Each number is 500 + 50 x the weight over the matrix's rms, rounded and kept within 0 to 999. Layers, rows and columns count from 0. Numbers have three digits each.

# o: layer 4 attention output (transposed), 192x192, rms 0.129, rows 16-31,48-63,80-95,111-127,143-159,175-191, columns 64-127
# v: layer 4 attention value, 32x192, rms 0.177, rows 16-31, columns 64-127
# gate: layer 4 MLP gate, 384x192, rms 0.134, rows 0-28, columns 64-127
# up: layer 4 MLP up, 384x192, rms 0.14, rows 0-27, columns 64-127
# down: layer 4 MLP down (transposed), 384x192, rms 0.128, rows 0-27, columns 64-127
o111:531515581467472456375543542554450505497497499520499507449461448536468497488531521466518557515539514461500474500527475517504395541442481522514524500561514517446545539444561536457486553474482509
o143:497472431476528491585481473556542488502532469491478526432536565511475469584449537484469417457544489493510491542491438524511584549496553563465543557389445473502461495525464617528478478501533568
o175:515526491458493435465514501444436520498482448460487426491530518585525512500553485514490519506531555515571481512512567459495481524536459463441474427491520453498481500403511491511453504588544473
v16:526443431519484493452562451541576464398516506467582462498597430441520536506476474526481477570482507458493498569617623379485558567496418552542482516622542552470369456571450561533433480453542479
o16:600472525419572472519526500527570590484427558522505532546509408455484475494441491492559412448536459503541515519520573568564577488511598521609494560399540417413388490501634501506503476530513455
o48:583441582523551501421515452423592585578542470445446620517493517562502417511545483453503495503497592446495547480326452466516495402525515464553646483469476461614633439455564436531564535466454559
o80:529532542563483500502493542523512529465510514506472521421490537484463462581511525524467482493508520545544513543503527471498490583463574473489477445520480524503432504508451528440543500611453545
o112:584549538439481515543489478513499484459456479516530418527466452573503576483505537506598499550490530500442462525481478520460482507544559446415527589488520460467561496570478458530478440506469531
o144:517405445509453517554396499471495502564403550507490503589519506478593455603506557502489442450431504530467466500459549518530553525465474492597484552500524456470411500425470546435492566485494500
o176:479478592627482537469447446519409557622517442544549522420513482458506532518537480503428430506548513528475465561468431550479476557435501517552476363506488513499548488433465506492525503602468457
v17:496384442519507467572415491552443552549513516482534417506545496500484472531509542417444553540435454489463456482648631534459527509416503524472495556506448430508377595500496537588545509572534552
o17:491545574490549593552511513430526490453551519590466505524527560427464477464545540504540466418496386455505529530515522460490522476574465404553470517446463520552398463555544448521437503502478420
o49:521590708477559546487439592508476531486439415528468545604416555459505537419567542516638539552458488495472506561413388577439529647561492500543552524418424465570401477507461476565525555549593551
o81:502558512499407497490483581442556446568477473557458512458451415510506448514569376461495467566430462499540537436532414479575451489529502436450524432515527498464539515488467521546448447547492582
o113:495522455512480495485552453456507497548493470511518544537480515541549535515394522483538493475554528517449510549457546504566504522535439506536481481564537517580544471526531539430610507459521449
o145:499530570429549434444578468507500429518524487427516549392561485477444451390467471506446535494531493510513522448538484486442504404512559577379450452483512486523514524551486517590425470478509502
o177:496416473530444440534464449530492468488542493569526585435424494561497478509524472536551482514499471514447579477497424565503460503497456546540545470497472511433601486435523550489409429502491468
v18:529562444448438513512457504584473518578442560465445555463474533578420533419521504525462446462454525495502522556457509524516533595596565476474546414514553436538505458464537499604562438562598603
o18:472477578500499480501485449520502519454529370496456552578562580416493470588514508464517323463468507581535554508542434580501543473496589472402347470591454498491502480561465559476520474506479559
o50:502564603548482494476528514504485506527475521440482474501544554521527410538491488380611515532481462485502461578493431488494480443451515467467570523508550572539645408503387595447500562511564403
o82:530506476531545485556501488421439441564591528618488491455485431466541493511521504512519602517478608477389523555474511503485563425461507454523589514543491505513473514551506480563497530426467454
o114:552496506475515518496478525413533474460497490552527428565494506528495467495375537446472548452561509471486467521476559411540364515446466535535437499489437581501501512432520534355465500471503518
o146:578427529515456484491564480577517463490563483500501460618460416475493587536473474595542610602476452482510545591514477541453512458525521523455459462523490440523602549474540452495486459566487411
o178:411502491458556509478549460459487480500408530497538527414510477532489559422488489489422424485482472469424447465503533491480488492537474494551537542468448458434470517553556478563472580537504440
v19:462497467503594550515550431487470468513546496489508451386554480496537431435439454501470419498465471550440443489473465474520491528508612530487613546495517395580520493512466546516516455494509523
o19:509465512487517626486524596505504491501502498546479637555517550488474454472585496456465423529529528497518519548503544506555502499505493486597453444461522581467508484488515428514480519484470427
o51:519458499560519481470430560539536497424481429595456596568416499449510523587471527555422529515558624520460667586555657592526486491550478579521338456404490471525414459429572574501427474454541433
o83:487454482550496454443415423503471523471457575558497454415470514509484495494483564490478470497503507544588444494475501511461512522516473543502522474510449559464530535446482596510530498541535476
o115:519507577511455433560578450453502502572470582449548550589438519533466537512499430442548463493476478501446521508477502508479502550521434516447462480516505495520514505573531457459467519507527614
o147:536530435383474588437356473488562503513431398532473506464533420534570457562554626520560482591519448444561412500431499494563448592461541407436546428506478463369524556412477540463536405436449538
o179:515537461483488474493538596463500520518579480426491480633481551580525497536539443459538574457497534526420465491505509463495550467543567470455552505544512517558460460568465497487478481422587489
v20:562426520492565465497511517427588585520509609550521434501605558544521461416559442625562543471434492467513526392444434447520537513496458507509507509444497530565461467425479511445502375591511432
o20:434528434521508503475554352517466417526557600627499640548539515477469520597438489490529396435459429468533510475470532496457524442507540466567420555514512495536467433521577613450487530425470431
o52:611538538488462458470424457614434326487581499500342470553403464536488662482551559469474482481652499419568583545520592527498498432582592522581428461642386530433373613535522596520496538395433602
o84:385484484468491504517518598435480595528461486412525535569438448431577510457512465503448485451501534581557416465491483451486510462444554504508526447456414409579520519478533374492504504524464449
o116:494464394515506500492416460579364505489488436462519480454460530541441482546464566434550471487428485472511484556457506478514475532497503471498539537621543517423508548460488559481407522397562557
o148:493493606476463452511534466405530586463470528515553541525476552519495480501522489438513469454528458546507505516539548494459509494469500479517529580479463532549475447584459513478477520464528592
o180:527515528460536545536554529456488456484489491415462479556558548556452483452528492463434566624463469481466415561516427609462389532495451440427473470423501526445474423560508415557489455536521508
v21:525406543449503479578476535475504581551503496614535457487507512437540602524536461613517522529530412604554572469392483577537405383563439456442496518423501551496451423441518493490495487466478513
o21:555487560471509433553549615506505486416452581516545532560497457506475407437462502399534367450574505510452503450598579443488515508427583460610494554464492555452469522589536369473490463467513419
o53:462484481541479491553534486574519436487292521460488429427499537478547495434542510399407482528449423538422539505609460499415519512444485553385392460610485591434553529489392510515563526599529563
o85:375559524487526528495559480485481603437498477383467563511543547468565567511542574520461495478501457508564509467473544473464493511488566437433512456498537476543444497490456445470525535417446525
o117:490532452540470528483500482513530468506564539443582446522525421596506498472518516548528462494536533442458500491483466564489530461538469482496542504592549460537498510544470495561501518541517496
o149:464501538411465512473409459490482536494502427483425556465484513505526469515540481476492491490484481548493443471542539482500497517518544467478488499495516475527550541496457518508524516476454515
o181:521554330509528592449539431445521477580459450493402428514488618477516603572527498498519554551512545515642491522493514522462504598510364531566478464541518490502514489479484554470516492459493538
v22:511543428418512457559435484472549494445539560433463433472533482545499559488448521495504496436472489524518515397451430457500540497527404565501437484583546520432539506542495483566450531392559534
o22:458440500573358435525497593564470485585376487520453503490519570554479551483536485490443539556551556488483454393545522512506472404514564545472468437524386507502566439480423624506590501522563480
o54:521282508568476443544621516443490516533496487588497643534490376566559459517520457621432422644457500574405367496542493641491554469507546585566555533427555626403430433619394534481423579634555408
o86:569481424419533482420546576514570525487479540445603498595430509511466452497547496457523531484527491535481515469528527509545451570531512450466527510452452430481459504434578507514455449530496541
o118:478544580447522525469516517539489517533536552517514547452592519513523476501483483562475523512534467455442535503513548507547528512514487458516447481444523540535427541545536481422468499448514476
o150:418465545533474435535511531501506510477555570515499520598460528487486504486553520480404496495505564505488512523461502563442529442482495485409592555484488477490495492531471513584483471488483546
o182:617505542604428572480507507462528479509577477531517532505507520521497479555522439508508492584573443521558565508474538507518386599370559508538500465461557576495571524491499463540460436594455449
v23:516482503557529532481428614380583510467538563512410522526417448576536450483511528548478438578544487493525505485573520492539529556434484507435429496512460577476384495434492417432636516551526504
o23:504492515511490488472480440601563491542443405509464524535542533438466491499463469606542486524453496507534495544535492552536548445531479566566544539443511534462483476544498585508488531605482507
o55:426510505419506539514513391586454408461568440515461426395512537423468470530528508499569640494528407533571511562478512468533480494459621525641609514480518532594499471521583616555402440436589559
o87:492532445545460514481455540416451468560522491555437452540531466482573486505479465509526444528487617491551546539513494431503462463489468490459477503452478499568509484448544527450506529527422506
o119:486496602449441461560428453491425488463501500418526533532414504485428483528507492444590438463520451545465540506469467468520480521543522507471536562464530468479466488553452485437474466422474508
o151:499509529485598497479538451458524476495468479524508546395569517449535528480502422483465514513498482509569502524505505518475496500458484498486525484474502512469528517489500496546437468483465555
o183:450425497425536487553575518492477578497532606540506535496544451536602564612469543533373492408483549481445470461589474416456544421568543476609526534489533412467560437475480539559549504558508513
v24:527536528595453548485481424474497594433558477453455475480428472503473579550516413594524515548482484503508487426455500550530454430465459618507583480482546553487540549518498533423521591451485551
o24:494376380447448459543515649527582465553443532549471476523503589402535473368512544518544589437487526453450539534514488481498472516507497541475409544510476493482509525442479557488501475469622433
o56:614520453459535501622585550452548405456581566516450459509529498480524371418534575477525539439570515504558436571569514473518514541535476587520462485629543484533482619372564425593492515539473426
o88:519507469474484572480482532536457480575525430506530541492471544532552565546504455451439462452501458549504483456553479456552505457476492530457523485518502515470553541487510462542473386506490489
o120:464486562480456502517484532496413494500431506456449594493481487450484472420542471496420528537475502522448495513464594446498479496512573442510446479489459532469466473495485540517501446396493456
o152:445426469499578482496471522438584500457464502521527455484553559411518503524506498476407531471488407514473512546456516538575534533448453530555571536447475486437431481543493520509467464455501594
o184:477505590489572513496459451502393503551486520478507507503518538511496504512462479479434433530456476566443414444517485496475566496571477467514465473523462433464438482514474494515439474464482479
v25:468513395493416415610536493495473491527507546582485540491548482435436494437498535479581491571440466498548494474518574498471375468438482480485556516484519538603517482465518462459507463506571556
o25:371485592454601533497454494494552484446455475476538462530521495555607446536431476507502453514546539455568513515501458511465554493451508541596514582467565523502531491489487562481485509453513485
o57:487584740484536577519526449410488498513531378395380410618574543525587570592439448606558481566511467481629475509465475617508563653639602456554447606343478508441570434540513482591428530528384505
o89:566423511419528490439546494540472538468605446413609490518538515557459513518537582455464575498538512518449482514537554485505558508478520458485536454514467480450463520525484480458486510502536494
o121:461436465481557480459420460473501402533525598545517543499398461473528484536494475471450464499489456437518529545446496515479473478521536429558579428478505515424455528510470508532433491524437466
o153:479534496568473488419443542452404464482484443552439546479507448500490498469551413518402475447514480499486507475484473464546551501500507520486549535535535442521521455523470544556524415564449507
o185:554537610514416557543439472487534464532496486441479428396510464385526500384505470546453512472493527563540524520451526527508456530516431541459401512566472505378428480547458460447569430417464506
v26:417546509460550513510502532527531491465536504514583507465365552510517574560487496506474511489492574454537416415502511410511492401469534482422533452457606428542401416493550533551528603580537453
o26:478498435523497467528463545451487562573535528521466520439488502534490415381508557532450500417470516463592456581548489453477459407444564482531478496556525527483515465544483596516486442543477491
o58:561519288489432489521473445550580535551556560543449544552435523388384496505531551422509494406350564568519504500366504544427554478447573547442534476542485546354575451507516504571446491533411515
o90:534520526564440569556469480464457511565466482576467552453500481490512500453491423533462485576528530515435491515555461453547478492514527488481479523515512444480535555460439474429526493541545491
o122:503542515493504456521534481519485484456527498465518496515504470554479488486475507513466506484516467481548564519510469501485507483497457456525528518487440535520510519520468515431471484416488548
o154:469533457591538526494502539428513488471431515521471506508468481433476477521507564551517528506509623529548530569428551545512510495470528502444538531497479584454496501502483497541533543544511517
o186:504512551468486532491421509544545511455566423456434456569507475435546475471507412480583512525514462508484525463491496551465491571472448463542529464530504568471453512416499491437538479427471493
v27:486531573414503587517531468481505551400500440535510521554499506495486475617550520517499493471400480444541449532475555523474488443445477506520406480532521515463467382372475561543514505525581498
o27:615504385605430582490540452356467475483521570455553458433461485484482373427510492436430480495541442473513488438426506504511517512557498430476515521486569523444446581528521421556452486532431515
o59:533533429587491557465473605502530471565536438416562499418470567446496489422589499459452449592519574551454459403398465433564487538539545453421557503375494496621434680500539515463507423467400554
o91:495513560527471479555445500479443457514542501564435542460493409455551540493486497500456519591497508531453505541456459483486526520527599493549490486531547466454509545502470492510472571505448480
o123:480420349544514515460501456511497480500489493543519460524403572479477576499467555513585502444510519535532524497446438520516469478483511498476569587502462547492530486503470544440459419546549496
o155:488564500551556468433550475488470523476504547455532561526512493519442475489508457473518564560508493508510528470447549606524492493487456538470497437565536550458514468504444493582454516473491543
o187:414536500408461543492459507521484468612452472442429498454542426593595570525535462488321546520548449572478490490592468481415603493467536539503514504547485445547428500471452462529475620556550448
v28:458461555496504448497506533532562528537531560565445528547529413499498542464375531514512521542542519471558444441505539486586486504415484475473477535454591574441476435565552443421427448534514515
o28:579584488557554561523467493504556385509530412443507528501558547544542454531522462566560517478483453577500523470527443581539539535487544493503582426508552495473505319502558443609504541528390550
o60:376483508424544612548553629505515462468533572411516488543567543324473425622544410582573510391497357521474561554540498445525510556604451472481514604720588368573596496407548455484594618542457495
o92:570491551476461517565542473576484480437485535507427503441533424427486503406442562503400508470569477465396513512437535548443470502468561518598489545405452471435464562553542428470574512535386464
o124:574556461504468479517575476519502467561497446522495481460465571546473518534479569448503513513487532532440528571441445470515456496475475513505546477540430505492456495521421586453422499514573501
o156:443506539558448429449481603464444472477539521494475545591483472492532527486570429478501591463476507491486505571514538472514504506503567560491499522569543485517500502465471533594524482480512543
o188:467420574470520449560408493505534525459448527442527488428452509472520448505499461426451620551438484468459462509551557440442498462507498519565593516561443458504545555446436521497508461459505442
v29:512476409471512521526503514514453499509438480513496576528570551587544418510491456494571489478483489431507495405516553538457475424577494411453516449463439476444554545492516473559548499488485488
o29:548497526491514524536417454506506479512552430434510409521460507532432556542415527468438476541523557480461528549446480491500520523531548500435537551604462467544544577522466562539542444455586649
o61:499557466483458503433508508489478520546566444486440364522550541431373510387520652531448560505565408504528524520414532431541511577634506525535583559560553519453481506416638563505474537526508553
o93:488546560594463498487466552496553577506453458539459459450552415424546498559536523570527468469430452521474466465469520441544550550439582490556484467539484468514469430600453498426547492508474446
o125:502477520547526507606476513489537442488536548475508497546544400511555532419501512549479567528528500487522457511461493433480548460484506498495451500530543495574478458516567451482504497468449453
o157:483533615431501452558457503582528534526583501469478452534458450540476494463395515540458438487559595534423506520531446512440557490517528509478480526494400514510551558503466520435515504489525502
o189:526503471574499470461601500431548455455436504496507517544490523418476506492599519423467523501485462515503596442510486498564553440436401585498509462440533486544469449504480493512497429561470559
v30:516501434468475510529505504480446476472587514520502498485638515472594568575514495562530556464548519484540394473627432528548572499639544459494549484485505496549507519467450487482525514485434483
o30:496604517471513554468484585493526532507484465479431560557573504416578518443473483492556544554468569528534478462397475488501461446470461548453601473592465476577556493514525464431462520519530416
o62:463467524485523491573366531496584461417453439449605502498465387582495362461541489498543513477457460520477571465420582462501459548495551510568537425511661548383533471581479514474480503552524490
o94:418467452530506495437515427440485463548552515519459480448445550467488509460506543494508523508428557518497487567405506570502444525490489574539438478449397563502491440516529483494519618518503476
o126:532507510455537463495446446530556556516425530450568516496402464578486499458527559440520474445519458489450635480495478595481513515471479518421513511583532543515494625591542438454445463405553572
o158:485620536554605533557501532496533534441528526514454435518476511516508516465535505571549445525508571511465519494464526569513567468454447452465519530538461549508508471525484512458535483565524518
o190:452455525458421468544530457474558460507452438432552547467541425491506481529478460437450523536490499443509446503483453505444489449480553449471512473466470517512477489468477477520478562443496429
v31:454580523484536421545424472453547445444496496519568551456557602516502465576506394515507530423520484493462435442509461503395512483455563497475503549497422402461592593519568583513508503506563486
o31:508557401462470634475549475501489563497534398535452537390441436454482524460524506505505414511404522576486513502486444458548556508518551463536463505407520474479494544515503525566503405494465542
o63:621479345563472497490477432565527552525491506533408551462464413457458465352423574588501491599421552478494495483564498501509466470470388566372417430416464453498458655549486503456490400547597484
o95:511482524515455554468493486440494453508622474444526465432553519470542431561469502537542425426570533514523486497526479545552597485503532560435483461469540474501466352524510452532598568512478516
o127:501559484468470505548542530414473454544542420512464556526461487543490511501452482398521460509456529503499489550511485384457541494462560472476529524503516494579422470501433515412493588471478573
o159:506434519499427513498490567475425499410476428542514465576500542514578544511563533537536551543486466524451479534461482506511501549479499476529514524579559476429552552504446446524420495514454528
o191:448521524556517458476500511504510585483447476516522452550569478457597500536476599521551489478490472470553566455567563498506517488456505507460518500532536587563540477519476451513552592498509514
gate0:502532591533466387441481466583505560436538522440502493551521404487534496455530484468450475591448452390465475475427458473600582490500445544408470455488436466585574571437439534462536441506578540
up0:567559480573487443577509455485458577397539518468470573471507565430478535564467586469520516549494380394522528440519492441558510420441465512526437437627567608524450489516442528410572459508445466
down0:543487438467614376477493524482562623496520574450466509442484583545541530657476523452444479457545439485410445465486415577517531522470502504429477489521373525422389508522481571540466559556524576
gate1:470430484423418483510474453450489536448545544496529393490527489556467577535479523529554447497603451415545392433553451527477471558541536487573393547472460485528480547449534406521512516535465557
up1:615517511463523578435494426473492410494524533465633490507557519510576494478449493551441584493488447500529600569481485563511529436535523537445503592522478517515513488470523539484436481440497580
down1:557567482503452559571459470578466490520493492465466601640583527421495583592460488404508549488433477672534504535488484585549487497461449529391464413533464498496463487563482563507464519474526633
gate2:561552532500472594472472518451485591547459455427642475457451498539585442463562542480462527423410495514581495504404504462486580502499455475598507465518397535456475481505453432529518472595514498
up2:483478429480532465530475570505453552478548434441397525478526422480507483498494468442459434515551477490507470539541562512546453442463442542504463430550518485466481602557515607532512572594544462
down2:477545440438553490467514563428543600389436440459500420515532448480560517430484529465492540530456469439582430484548504457544487384445474532522520520434512482516490515533521590478572493608567536
gate3:385428482480450541481545522566477505468538460523529473467504399448515528543481429485469581520540502530479463600536509492494497487466554523496469467448479422592458502495418490502408495459522524
up3:540543437450425526521547474600548486495501504531497478528419465499534532569436510474500435480451534477552494540546462507466497507500489514530378506484392486482480467584470538514495527495507422
down3:522548516512442439474482486489578483502466514482487444478516454499513492453482428481511503524510477517466466617558489515513442526486588540480489558543544495545534476474546532525511589482509533
gate4:557508518600474548536531566556524521542463505440521538521406518374580540488479465477499575417479521501513537449540412498488521456496593460490543456529503510542487489497470538539593566483424479
up4:501470549468457529486503440536578573478482513589503532517398510536540488554505524537371487468448460482550583487482398508463458560514537486488511478511504519541512490444483440531481431522487430
down4:459587502548460446459545490512507435462513445562453521560468547408515415513419538465454559526492517534474563529445504396449540433411573458590601546481565520462431554482520504575549514560452550
gate5:468487485553474469480502430513490533479564487547477488516412478454496531467499468610515526458539446585489532466526565558498475445490409483469449480468506573410534509572516550433495533502433482
up5:536484547583501557461469425522526514518508519552505520432468573539467409518559498500497524471419490443586464460497579523484439507520497435617507480476515555580512474572506476498467582501393453
down5:592451498473563534569533492566433550494496499474518538461521449514549446512504504478529485483510478503504562556497567560530548463568498358433491458447485488560445466518388529460542486591512536
gate6:549457489526523452437475452577393463492447523537441457501549592540558448546468498466550527481603522489542490505593512477554522533585503531546471525442450489470365499464435487497484523485529495
up6:505532522448523467412502443497573491519570458486523561494529499497459417478520506434530451515433339563439550519450448445575635445470483480432573445469507532458575544513590486577596417410464553
down6:478504458531529557539471499466468526491428522534525594542542541480441478471578522579517471463456594427504558505484480468397342464535542537563607457608598552428611459457537432519500510548544606
gate7:458547559543516502500450479495442498466473515504486422508458523405576456506493518514541516457519453517535564502507467500419507522538479524511360431490510446446404403578523469451577457502376514
up7:375518560418587470485511553504490517490492442545593498523559503595546480551503527506496556504490367547379469530509365561516552443377435462454542550461453480493591481474554529502547569593475527
down7:523529510635460475508514456433529404528484463457461372542531496559574442443494552474499538543548450432504533525394427416503440560474496499564503506464475589478559424481456493428557493391579564
gate8:457515459469465508478529465520534431426451378504546572470437525533455466533574538524463516506451448490576642417462574560480581471455586554474467509523461562524442469494590463513530373520442536
up8:411561401464565550518482440533539538504542437497454518440544483553497539443494488530537539518506428413491516505439494470512554449565425467508512543522490521535455448507586553539481404469544569
down8:529504461544461483616540457509530504508518367534453488439471463527512456419519495559491536572511458488462491456503472521522537515439429541546469483490527487446540361478461473565571477476518407
gate9:491485709526571479471552413539552546431487466492563464449426488437465535484504462482504529541535526438433543471537498554444495581458509483483475557543492461501535498500532457481516551415489504
up9:489508462491515464501521521524510553475505519501444529490463519454466574423442432550557483483555444498540526458529539541494547536389470511449423551481555578557533490538387534544479493459534469
down9:533518433495491477532510420496555508438492465476464531556468516507389536598501519496508476541535434463506556463472514516501493457497554490498439503421548482430451533498447507539559483474466474
gate10:447492529513461461374513509471445472534519542480577500472502564423452438524552510520464465536557461520570542609442570463500552490617424433574421448565420508549476506386508394543528424435440411
up10:434641440522460460452513484444464472578447510499492457576486635527467398538514569495482372611480498485522499506489484457453522531494442545475507478519505409521564469503555457568563472440518391
down10:476561511471508515438534506511598470494512485578413595553358588488434411556503474453537480606470476544535593552529506474510482537548513487404511428563537415537480548520494488607577506568459382
gate11:423468510459494480505459489485551498507543486477473515463534507595487476534459513430448475517512452448562521444451636514431439459441530501543566409474517437513505591476515501475505574383512434
up11:555441514577436550480534571511409488463479452571538547470438515550449605482496426498474584454534439474463542608501474578504468545528370499544503561396503579452469499555474458448551525498537421
down11:502562467495488454462546469490525479488548503465477469425502542532558473472516470510586569544511415456449584447515409538478515539555402493427546486493467536534506436616506425517542542500502385
gate12:571410510530506482526507548532393444501449509479477507499542449458495504512498472489507495487505411563515541514442550511593443528542505545508525482489543469424477543493517480492590524431527489
up12:500428526498516527450527492472570584506519385445409510535591462477557482487479629567527478585545541475555542561534576602542418458523431477471406505510565454519497520435560542401470513514466501
down12:530533474562573497481469402474473580597405446462478499531559455530402479501490511562497516543451458535483534393466539422540461491443586469467420452539498430515542495501492405516488439472549450
gate13:535473587513499555469549502445583505534494513524509464506475397517468487560425471437536510527472525504558482414501487487547496565518589507533470423482478476582508421604442502487495467484542548
up13:419548489567557511500498519473514511450459465468510474518539457476498449561460607573539565559426540468434484527500469483561436491494538400486492439505616506502428498410476517558467542459478495
down13:514495452544468530525439611480465466532472511485529444523430481476433448501438452473492490469511503503487455404497491500442552477496589473402506523445485447511454490515636475461454446513532600
gate14:492582515537487496470605485532559537585495541443409540482491578545422480421505624524449427526498401436506436509455414517524455510534519446508559569532514490485526406500487548476541527556524522
up14:455508538494565440460470428564577413432457477522432484374507465605502474478517414430509453472474443548557438487475582538492467448385497485517490499496477546484502509548485518559565424459517544
down14:520554468432546506493502522516537496541531554484456520519544549517539489510457517455526482441529563491569445524510477497503509463517560529547495606484567455457441501500426379478468494532546495
gate15:485525510510544512500471525551486549507479491443537412490489491598475491486537521475519441478476545464539577477441554499573537537569535482492501477546451443492442481540407538542467507525526470
up15:495532436521486497457508463497427458545570535596492537414480497533438443507535572523482526471463492462447518511523492437482476517473455535408484473532522498448462561412541500461498450527538513
down15:581546490460531439479544491491523480449498492472449521543498488513547498464520496596520495483466456557424543478587464531563510556517477547561521391492428545500600390477489502453482540493560555
gate16:552475452538461436562517522544443486469503395489536504543589455568553446451459535474472481442569488543519543484462514519539361418495589554403523543474436536529480472427490444564518479576561573
up16:435541432512548481503413524479432552483539522451557413539513515442463460422500506481463348454522487480488574480458398538513489443503428507501565629519465481473412479555477462478497517573537560
down16:531494547451477502480479527478442486533571560530561425445521482453523433531499572545515413471556502447450516478427578553426523424574527511480541467483448553533381433454458497506461528618512540
gate17:445532537483534483492465485481493476501495494500513525518495489490503513467546487515602534471458483454549492526494547533528502438467511451518604524442389492501515475460544510500559541521484562
up17:568479447576527542515605451555467526539467520544505502515416529480528514559481483507405403488535463527462506414441481487478453392443553515495464457521434551445483555430485517521521486494503531
down17:549504422528510530532473462426517466473550461538529501494525503546497479520546502494505503481568517462476511547518439495458526476516477511494497540527549506546484495513470460469504549508524440
gate18:523446434502479617484510505479534446549513500534517561570533490497408515451524524538574506534629502434476452554542574551576506452491463523529428474595366477458491408405542450525481534475576578
up18:533493465429478447483501477514454445456548543366382419555553464542511470589517465437508502448581501493559529468475506479446542443595546440486480516513480419488502446425475437480583399460402446
down18:511426497527558550499438584513504526491359508387529473465489467494449464557503576633436490464530556523398476482389421529429507445514443398538566483555482490548516475523475592453527436416488516
gate19:498529420556395466469477472500489461585533522463496451546453502545489465443528491516445456491501523580501503381455529481445410429543482479437517466512501558532467493494471477504395533507488520
up19:469404522461586481552491497463517430488536542520539506465513492439534476472545502519569517416496519419489485539522539413458441579546520530567517536479520452528481386528555521446499571493445516
down19:504502531558468525512529458519519503527479495569470530529430517515494510557518405461519462514519456443535454474513419614594490472492456439458566430558520473503500474544470535539502506531443393
gate20:444509444548497517539453414531525434524552424422601533559538523489472469590453515417445453510543473487371486484448503494509550435537439581551463496617449417463583496433535597510556477598450520
up20:508564493453491455433408532505535552490519591509474524479464494529452510487396519567606436468412445516439474549388497443473496511552441541482520402488506561481483436483528430430473383459542479
down20:467465531509466407530474479412470451469430516520380584477493456522481572509431455550622474467529556494529420460556570502430596518561502446404540459587445546457506463462422456506464382560493635
gate21:566554488499512492466608428463552451524458601539485502566456514559461583472566496521448531434565487500545477512518476489479451494490492523457503550588525483478479523561444465524514477650417514
up21:559495516445454605467454482541534462534450479515535512428507481569475525467535529468480521518534457426400411572518403534541501539423474481495526560471530489468501530569458432560506438559561586
down21:541537580566489541559520472510543508510513368457475469412459420505576445484495493405470502561514505485454448500435440506599485588547498598441556464560454583469402535621457541502570446459533457
gate22:485360510523558378444543407520438469492383474548492561534482527471551541463465448500547562488529547533438631514556470405606461514476479454484450473465518619552418611597515403538593532489458478
up22:579404482534489480542499612434440551437518528522440519478458436573418501477487557557523651468489513483464448492462573553595428436492470455426459488395487426501427519422480488459490432473520440
down22:433499493507465471410495490563480430481504460566482444514514544519577451513527494499463462511426520390547466550518531404558619452441399486612540464537434531529542439604486462440535462470520533
gate23:502525442561452426522466514483540426465445481414584495376505530479512459467527437435492455514539379451494488589516574437456525490502534449464469493489567554486476452550519560499495462577440549
up23:533467492495548507521434454496477475416437529514539462465468532436524444669451416407449531519575576493579510527605495501496469477447445471471449440485460500439500473496355563470551491449460458
down23:504562467479414539467496487502541502372458531487488421463540486474499505564476439526483552533495544434451581403574531481560417565562555563503539426520565463510531490474445495495503589481525536
gate24:528438471510469434540551423541551523469605555457435461503424468466538509473591595519493516506541462453604486508466536569465474483517518483515471404461474461468515444621433587579517420527511458
up24:526503522468497453417531483459468490440550516439489491573537566506571514464519482526457461459454402488557466500559457457444498529418477530532578556499456495408571451569413562486405605539490499
down24:438515555512545529410386520491454382586565497519476538589478421588518583473490391521442370482545443469539562581580506603555518475525403469486525518470509508476539472510570583467407472593464393
gate25:466502484514506498556474440462547474563494519543486430445457497440447442506514495486394495530430563499491541461502431513460529463502498539494489470555606513476549535414511482498461520485462503
up25:396522600430490448474472424587493434491529537506523536495514514526516531576552469460489450540534473508457453575510514522483434552535516493456426502440523467549476535482544454467513496518525462
down25:507505449502497533435432509492579457451613489455453561469521501506509485490530565517482516531547510557474520549499444513487415533503488547550460528470457488518504490564504430530505495516485445
gate26:492562480567511435552525464553442463467544536439423444472517485481479491550455543523507474477529391412554459513512396532439501470555532460508458514499451645437512490523513508499558481458420555
up26:580509470535509485512537496482428564390525449472479604464511454433486554519490505488461426475435559551429463480506562606517500516535568559497543502476499469552549514574477428520489525481546501
down26:480427425485548445484465570451534478499586420513579488429533498522519491567528531476515594538490576516428467553542465478491520483582529466475567501462551504547434435462549469420493499602491552
gate27:531455516526424419568446442556528569481532516503403392543523445467545514495447585578562521536455549471519498606492530492637497506449467551499496537424497480436572543478488578529488565444540463
up27:551527506468485472508509558498546544436564422427535574604471463390423526546530524423505497554450502469593505479490465556498390488580576446573522514509484472561455499542487548548506439478483475
down27:572605443495480486511487449421473506467443588561472508577574503473496557564464412415435514598516507506446570516409511561528456596453507468519549470536497554477464472490477513474501576480404535
gate28:543527547418482557426453535444598451516487535498448513394485507479414441477549503472511504488490429413505591433551476605533451528481516498439456519509480460536550515464538517510536556431479478